Part of a small language model's weights.
Size: 12 layers, width 384, MLP 768 GELU, vocabulary 25164, 31.6M parameters.
Training: a variant of SOAP for these matrices, 726M tokens, 2770 steps.
Each number is 500 + 40 x the weight over its row's rms, rounded and kept within 0 to 999. Layers, rows and columns count from 0. Numbers have three digits each. The size before them is the row's rms in percent of the matrix's.

# layer 2 attention value, 256x384, rms 0.0495, rows 227-255, columns 0-47
101:503474510516429434477482463515509580535436519519493503459503500472461553519441567494480582492507416524504494540527511473493461447532498502467495
105:484519556475524517555487548490425546541518491493430492564495543510510524532544447454502465480564479457539467496436470471553485560495474449494444
098:575535494512462499516470488482522569524488464519491449535546499505522463543479424426510462485496495488532506553442464464490558544430556518471566
099:505528514465491518528555428508454451423467496467501497457495425551517537471458455472551561447480393514531476524520502521509486434513552502555478
098:528552538520496495541448547549541548501569429505449522514499516546472518477547633519485465516536511527509486490486553490492446518472582517483474
100:511440594499517449541514523530602438516504498499549473509505502583446491532463438527522580511471467459547502516465509441550465494491479502424522
103:480495486477470539497499436478435532449464510498513496504510453508515429463488484410553532444446488529538475481545520472570524503447524431458534
098:571431564505442587464530508484525487482451494528413461505523499439473554509521486445476560558574484488476460475556526484472574544512565488517462
104:526551544554521483518479479540434467549503525504497450508479522453478476494525516491463556550495521490404499477450459534453525536565466556481469
098:508528501497488496477463511503494480437504516506468515520519444396518494418505447492516541547516504514533497578503489530523487519483560436483503
100:491508506486458463514551470459512532566506535460491516441544476521553541473565529464511513557597495546499551443450489529465555445516539432472523
098:522476529433498481514474479590520487467561514458491588507503494457476456433478530525487493509490499580484484474552409515543501499487487460502554
098:508479488516549525474464503483495539465505562474473446471490504499552426554470492571478481525450465583456499492515446540493510413547474621443516
100:495490498482504521517478498494514488567471505461472495504502463548504537536506484511510571517480469496524486514534478560495465500504503499510469
100:445443519529502436411500419514529507454444491552560495405458492438516482485538419486519547416457473551490516450487505527511513496438456466459491
097:602388505445464507483516499531481408490444500476459565558453487451484459511399479490537511504504480528541491469479488540479428566477579466494505
104:452458546468550476505473520502515465536470555485548544510402466496471426511563392517488499482464525464477483504546459521492513442528513530514532
101:538476487540502486531457517515491447541529521516542508522500607496474492547501504400494522587498464534600491501425400517481513472513427472541511
101:477567454481560463539494476465485456444516553497523520477417506491518533471499521477478522485476494545552524506489516464475539497509594483465551
095:499493568512557506514511476444493548513500514482476558506559519507503493459518462450543518495478513517553492451558457509543435500535555506456533
106:508463460492509518462504444490541486571606535491562510527562448519450526477477440496518541492513477558443544438537555457536492527531504487473458
102:475468501520528582531443515466565459466484553538463573504507521495491482530489475488524477430516466428524492390507519464475518458537482473431547
100:473442511484466481429521478470414492599444528499444481488466425488472441458468544488459465524494486520457526445457525451528504502484517531477447
102:476488477459574468517541458522546512440459412467520569564532508594502498452497541545436500529487482416491520509480489508525536510505477520424573
099:562544501448461517558489521526543460506531420501546478477559462522528505524480485555535579455473562459481498529448482493501494538484576474564410
099:439495530456543472534532516503483478517436490553504441485505472528585467480459488458485454558585518404468486474541559516525461533454464415436522
102:515516568590513494461542565478472560454511504513382502435543462508546408435462514528540536498503478486494447465568434529489549502504562516492537
100:492555531559466502525590564478499535541513442471506470442457464435521397473503551475461501499530490509528435547474386461442594512509459469506537
098:543470451473459484485522510482495436507517475565457414576488550456477512451546486564532536521446432480562523524573478485453543466526490569563487
# layer 2 attention output (transposed), 256x384, rms 0.0924, rows 227-255, columns 0-47
100:534457556508451524539553514465539513529537484444508460484446451508522518543463453549483499531543473563524444462539462536503478502505513525525534
105:519461454526477541490476526575579492450574525584447516515414393511567492456468470534500551529436483576458558527465504516501451521461489496509499
107:474531547516537430459487539552485508494546474514519569421519479503463458492546525482500568473454435470522511516547443515505536520443522495478512
094:444446498484469526549503460493563483442458473550539457494463515544472449511461488491520557499525512510516485488532569460499558567607473539492487
098:509507516503539482539495503539506444450508513463496523502435586481496501486505506516490525512467445477468549477479469537555553517434481514545487
096:514479465551529468536580503424484639390544503523497519524511546466535537491454519491432457534535538450464537494518511551532457530511496434473453
106:460519551503486448458466534459440537535461560534571469458534567480495540524501546519528506452489448484486536526492527486447458486531487426507461
098:490458450371402540489464512484460519477550479495578499565519426500538556556425402500500468517482447506452467511472562499474464452501430492501485
104:506483423495527493563470441442549501443444490489494516453518586522539496509553476478538468517599523498567505469428521535507557566507478497542495
097:472535456449553474576597390511513534449540498461503513560550500524486502562543482502619506463513485467464463493462481507524541550571520516500502
103:525448498501548492524465485578545542465493465546430468558498517483507393440441479492544441516438468561507487463481514462476473438459445528617508
093:539513468537514528536483491465508431477460518447491489530476513497561492509544476471575507543535484568469538519451497532465436505527531566478535
101:499477515463450512460494500519496384508495475507575479492516542570517543532517559415541516433506387516542482494515453484512562574532501462509561
101:499461528476527444434483570466568496482560523521434504544480500480476420449513438519487548503525480523506460501523539509486508540421489488519542
098:550494483440463476571456518564484471468476533525507568480456535468501520552550509463441529552487487500537537490508530475483483455470494545431517
100:458469508480520500485469483492476512500495511615495479496477544516516547605531512550502508509538455552479534580504516444549562530523474461500486
105:578557535486460523530475488555455541411593472473544478474463531477560469546508529523487497536458510505573480534418506509484529527439456499501452
097:501485538554581572408486470527533421479431493518513540537500501491510461481510532508502492545517567454438529535542539591520534532486507558440527
100:488461417505515449502492454471468458491557488447501481455550488526508526486474559482539560582512531466472467538447495480465621486482491443587495
091:456530505553510498486549602448433546443534489517440524495545469522584523525539456482496520466471469443532491489479493468505442480527501517500531
104:553505592592512496486479575432521472481453514487461433524503502515550484471534464495474439566441508500473532583494496556424494457473546500530522
105:495490505567492491472467499563503569497484472476428500536541452416525576485524488544421501529425525496511503540448471516483540453445423530528426
100:452448481404475587484484554528539454525416501561494585513491543465494520460539479443489489500542543502509583521534460440479502541531455517531518
097:512516494539476553397570486510480519553542448510440498469511450491476496509464454428491490461506572507564490398425456495489497498503464506516519
100:620435475562540500473526473468460461516486509455532536479530545561518516563485430532468481551494432549446448443513507461525503473521525442407466
095:523574461506474539550455486533568526536482487505456534539471501406520536524550528519469460461448616506472522470470498491555458456466520547520553
101:527486529592473445545511478489512477452522481516515474522504599458458550504456537517458453509410477473475479514505462472545491482569482519558505
101:509487449451535597478493501545590560501468599431485527541525510485499528498526487454473480485520478518456470534570472491553477469547524547445525
101:502529460516520541512505424432555517470529497550530550514444475446518445437519467496557531467581560454508452541465488400553524528550507525486458
# layer 2 MLP up, 768x384, rms 0.0679, rows 0-36, columns 0-47
099:471496505512465502482461497545503509491554532507495501500538483500545552486557526532450513539421476532416535511513446533527442524464479542451485
111:510536470488481455515510507503504548483543502549508505488528454493520404436534528487482479479427541483517518508425453507486497464460476530477489
102:472514489464536520454535500544545480547511489455455534529451483440502514480527513455592547449526474518582532472437524430504458511501495430530426
110:511539608464488419518524521560487536519529539539483529454478464547485593523441447466473506523472513514518550495467588557506514447496484444525556
104:465540526437537426446444476487568573455469491529529478440487490559425534603498505503479472475475454519457543533497491545444513571535544514487457
109:547450493416520466472461545514538496516528505434454491566497558495540472476528484478509533499531437535514507427516472521403483515501576454514521
095:521480485518511417462522531507523574494486540538454464471497475591516527509530522543512413485548512443526437492492533503480465502604593541476538
100:461507477530538487468485469494493454534553481484524540562408451444532426493453498464491398426528446461547443435486463437564505525479492456460544
097:482446538537492461516471512512532589468441517544489471495456516538491515457482515464542489557487479510525472489486522476480489489551544475497512
103:474591466497504464520556471490538528495535504445439413511508515525534476515521535511509523465524454525556478546543592509487482513549459535499478
105:498490534542485480579566489475484508500455549525521474491478485469546538467456528459462591511441501549476433492533492505484512518603383455504479
102:534516534484495460442453478549505541485537474495489506448483507524468483527544495530498492485530501475493483434450546476470526495512534550471459
107:584476507475457474465482472548478478459528501574422540475565553505468514490572511395548462544534524472449480469485529528422535533493506545445472
104:548565528517518500545568542572480496481521511534520507459534505440488515461462438548479506421489490399425514559514517517473491456551525460458514
108:459489519552504488463486467515517436476493496448551489532507477517430555461476510479497525481540516486501530547448487474541516496517546527472508
098:461493500486551445499504590516483421547500564452469457466565545483440533497490470517473526504575455431487475455524533511513478410519454511440519
091:518479461430563495549498526454500469531514521511486490477499559539577472495467478540538457483552553544483468484562475486519418460538487466454441
096:429512499513465484576545499518414577433533534465408538472528496513520508513493535453524572456562468518524522470498593511519497524479561470477500
101:534436556543504501517436474517537517490487494503489500522494459537509509490533450465522499461462486501515522496479536507515517478500460431499463
104:512497492514467455400516543490414478574549509506558470516573415530524544466536499482526426515525456528456446506530526449487459523533492417562477
083:459556547518493472450509495484523458449523519475451528481541460533417510424514439488553464447422476560519419546437533508563450484483548541478500
103:490521512514481474526480541534430480540510564563496471481452461503529505470473441455453528454403473468523492522518541540504481442486537534424488
096:536488502491534544477512475463473509514449453460496496411499445485518517449515501480421499481458594509502466513553545594490471494445445534518505
098:487452501504500493413477505573444400521449481527489402500485531496464480531422542498494535418546508463471511527505460492476383515508477531545448
090:480471512468426582537509519488530509516438508532515604559487445439489542543461506481462388485493547505562477429509510448522529493481517491490547
069:507476462501527480513513437494461508479422565500534414449503533511493459520445462493484513469482559511580549515528475550485574455578425487480480
107:499455466490483481487474519489545540465512505556544529571559438430480445483479444479530549469497534560506450460541502505539498520547498463463550
098:475503557370512524593497479445491507482523515447505567582519409484456525504477510500464528453450417496460542513443546491493532487457485460439518
109:542548533517478506535474489552525502448509517522463501535483452485508419500446479466366423565453509528517470451495527457495473433471469512436419
081:508536502471505490478510514449458491574468530528508516505460492529529502462490500471533464461520510556502555479463458469463469487520459494468395
113:518537496476521449501505482537497450494499490530513461585517528475573489470527494407550406487461476517465552472489527436442455409516452538534478
087:494484452479507526464537493454557486450495526496511512447503480496509561462443482492458516550499395526566540501481526529519558479457489481508446
102:503492530517576464480522488436488486521492545567469393612482544534528409477506537449433459462442528464485543546512509526465505532524482504539495
105:537497424505471472480575493467476516473483509512456484479446357526509521482578467443585503482523519493528531489520504486464492513508547472557539
098:493488574590441564477414591469542497496516468462476485502477467488518495490509488532458490536491483475551494527452532511470492518490498523506489
098:479493537541553458498577466447461540578571489471462491497478481548546509447518551439540539543519541481492555525473524582483558412443469533520482
097:585535542529540476510552485513507531484502522411561437460573573484514470439481519503524536478534524481428601506531547483462567479522433520468522
# layer 2 MLP down (transposed), 768x384, rms 0.0646, rows 0-36, columns 0-47
098:507474509468492494494543459492519489514489469467463473541513506515451439451463505470525486504509487495562482531514511512423564479518488516523477
111:475491504528563511446468521448490424493490518429494506467472549455491594585442506455502496497561479445452512528589543512509434585492530462533498
097:480512491522516451532450426506454457493596509539509548510561502546503532501523437540548506500537484560449427578575515411539515474503449459532496
107:498511390547549506509441466491477486513476545484505414539526554496555441427509605443463507520498501442496501536433443419569496503468504525506521
107:560439519526501521511543535461469487559532497432458493538539518485534449444473489498533483549538462484482420505485591455552467419439450513536539
103:415538545559461551549548451493520522548488498569531549437502504491505509495476473526449505503492527474535502504470535488588498505515426589473554
091:516536443490470568583469511533484454464547420442510542490542553520477481460509537468498508549513513524486555544494514514577536582420472432534507
096:494469509479472510577527478482584550494418533526480475486606550558460546513572537506485600553457551535408575555543524501459476496521510537541455
101:536484435505519513432539509481433433531585465492496529500583459509500440568497502518474447487494501527425504504487547514583524552448425489542531
097:532443490529519496519466519491481535469489514517512529529502491508471543452459504474498474466486488511468549462419427489526487495501556434552472
105:460507437490569423425519426525457465543531469493504469520486567537446469572539468526492426473447462500495529538504540507529470518446574480553507
115:520501553495514480514477537503481516460470534531485489523528396501472532490446485476469430555515545542503526483494553524535468485527504485491481
106:427518518540512523493546437455579541504523549374475479535462432468536536492484486566465539537498459463561545484522448533511503492485495495549512
097:468403443472439544495418478463497450504478489483478472516533526532508519488529540422499504522525531552517514513483438500537523497469526547545452
109:523519485447522504529450476523554492496452459486511455496591459507499483549540469422446534546504377509579485530483533479550560498534444498453524
100:557518499577462507468520451488482628492500382526519521568494473501501457522493537505557495493449571506498507520496511485451527543499520514542511
099:515533503460472470371449424511458513483517506577545488555541481480440554555550521490490529523461485486478534491452533488485529539495472535503485
100:585449517456551513446466532518534462599500471485561505503448528532566491467525500478420440460468522529438412509513469555527481477568439519509501
101:454551503453470506502556456462504524505526529528522501481503554485520507466475534531469480570518530511449466499476473433480528491469536566467524
106:448495511490541520524501503591555488452496556506494562515533569526518497486533486566553547425563462472542536588496512535500566528478464495434519
083:513461484493499497563473462575488513540443504557559503536511527500499512512515468543428481495560532478478558461527483477433528534507548497506503
097:545492477450592510517549451526582503479552472406473537528577563460459497498516552540507513532555493515525510486446488498485522591485484481566527
096:455554546511509466487506527624475495468598554561512461562557519480483447559488510456555532533528428490533506484514423484523556548602514493494475
099:532522538498479492496517474411521557459553494477536580522503422557461478452566472480472450542475485525520501492526516483517578441493537508458526
085:511563511524576487509445491488501474433525483515492475444543565530532476496547476550524540510475446526475491617518478561446497463493461532518462
075:528514566457489492473511515455508481529451472482486501523486496444493529484464536523465542461549497439439512487551524438565431464473478520493498
097:499519539500476489541533519564451460595541497450418528426459550574491553560497597518461430521470492418473547535422497450475516460456508509517457
097:498473472590429460416489543551507501466483430548499408443509585499510434480497479479574483505521557521551471490528476522489516515507529507546514
139:488518549491497464493519491502507443503414446542516473488480476510464415467557513515507489530566499452564497469540501513493549462495443537536473
065:448520475473500480475500516484586437459599540475524523483509559489476527514477539497454515565484489371508467476546502452554561477509518454479583
097:473443459536486512488489553474488532489526545453488532466433486497450562533457527602497594475513485532526444503502455565547546553513537456446519
084:521503464509517460575512487539409481530506513492527527495510497484468433470560499504537467467515528459407429510506515453489504511565592486525494
099:532510498537471527488479540550515498497564495457495572435536458473499565541508527543563509477537442502479447456500493519504535482468550526520493
095:433498560547555501533478476543496450557530444471494583537560616518476510526478499587430515479522589508449444469470550469536506485484418504406467
143:502510550488492490481420530417527469511507440451529437550513528480540456555497537541493441531565456477527511554452458523490529501469487514577438
099:481487516402415498489433474499471516494475529603508493521534485526447543501406390604441474437480449577439495494508528480517498576528537488459513
100:472410494477444515492469507536507495494455481526454533528414423474513555546510520541534461494492485519576384492511469534548456511457560516506521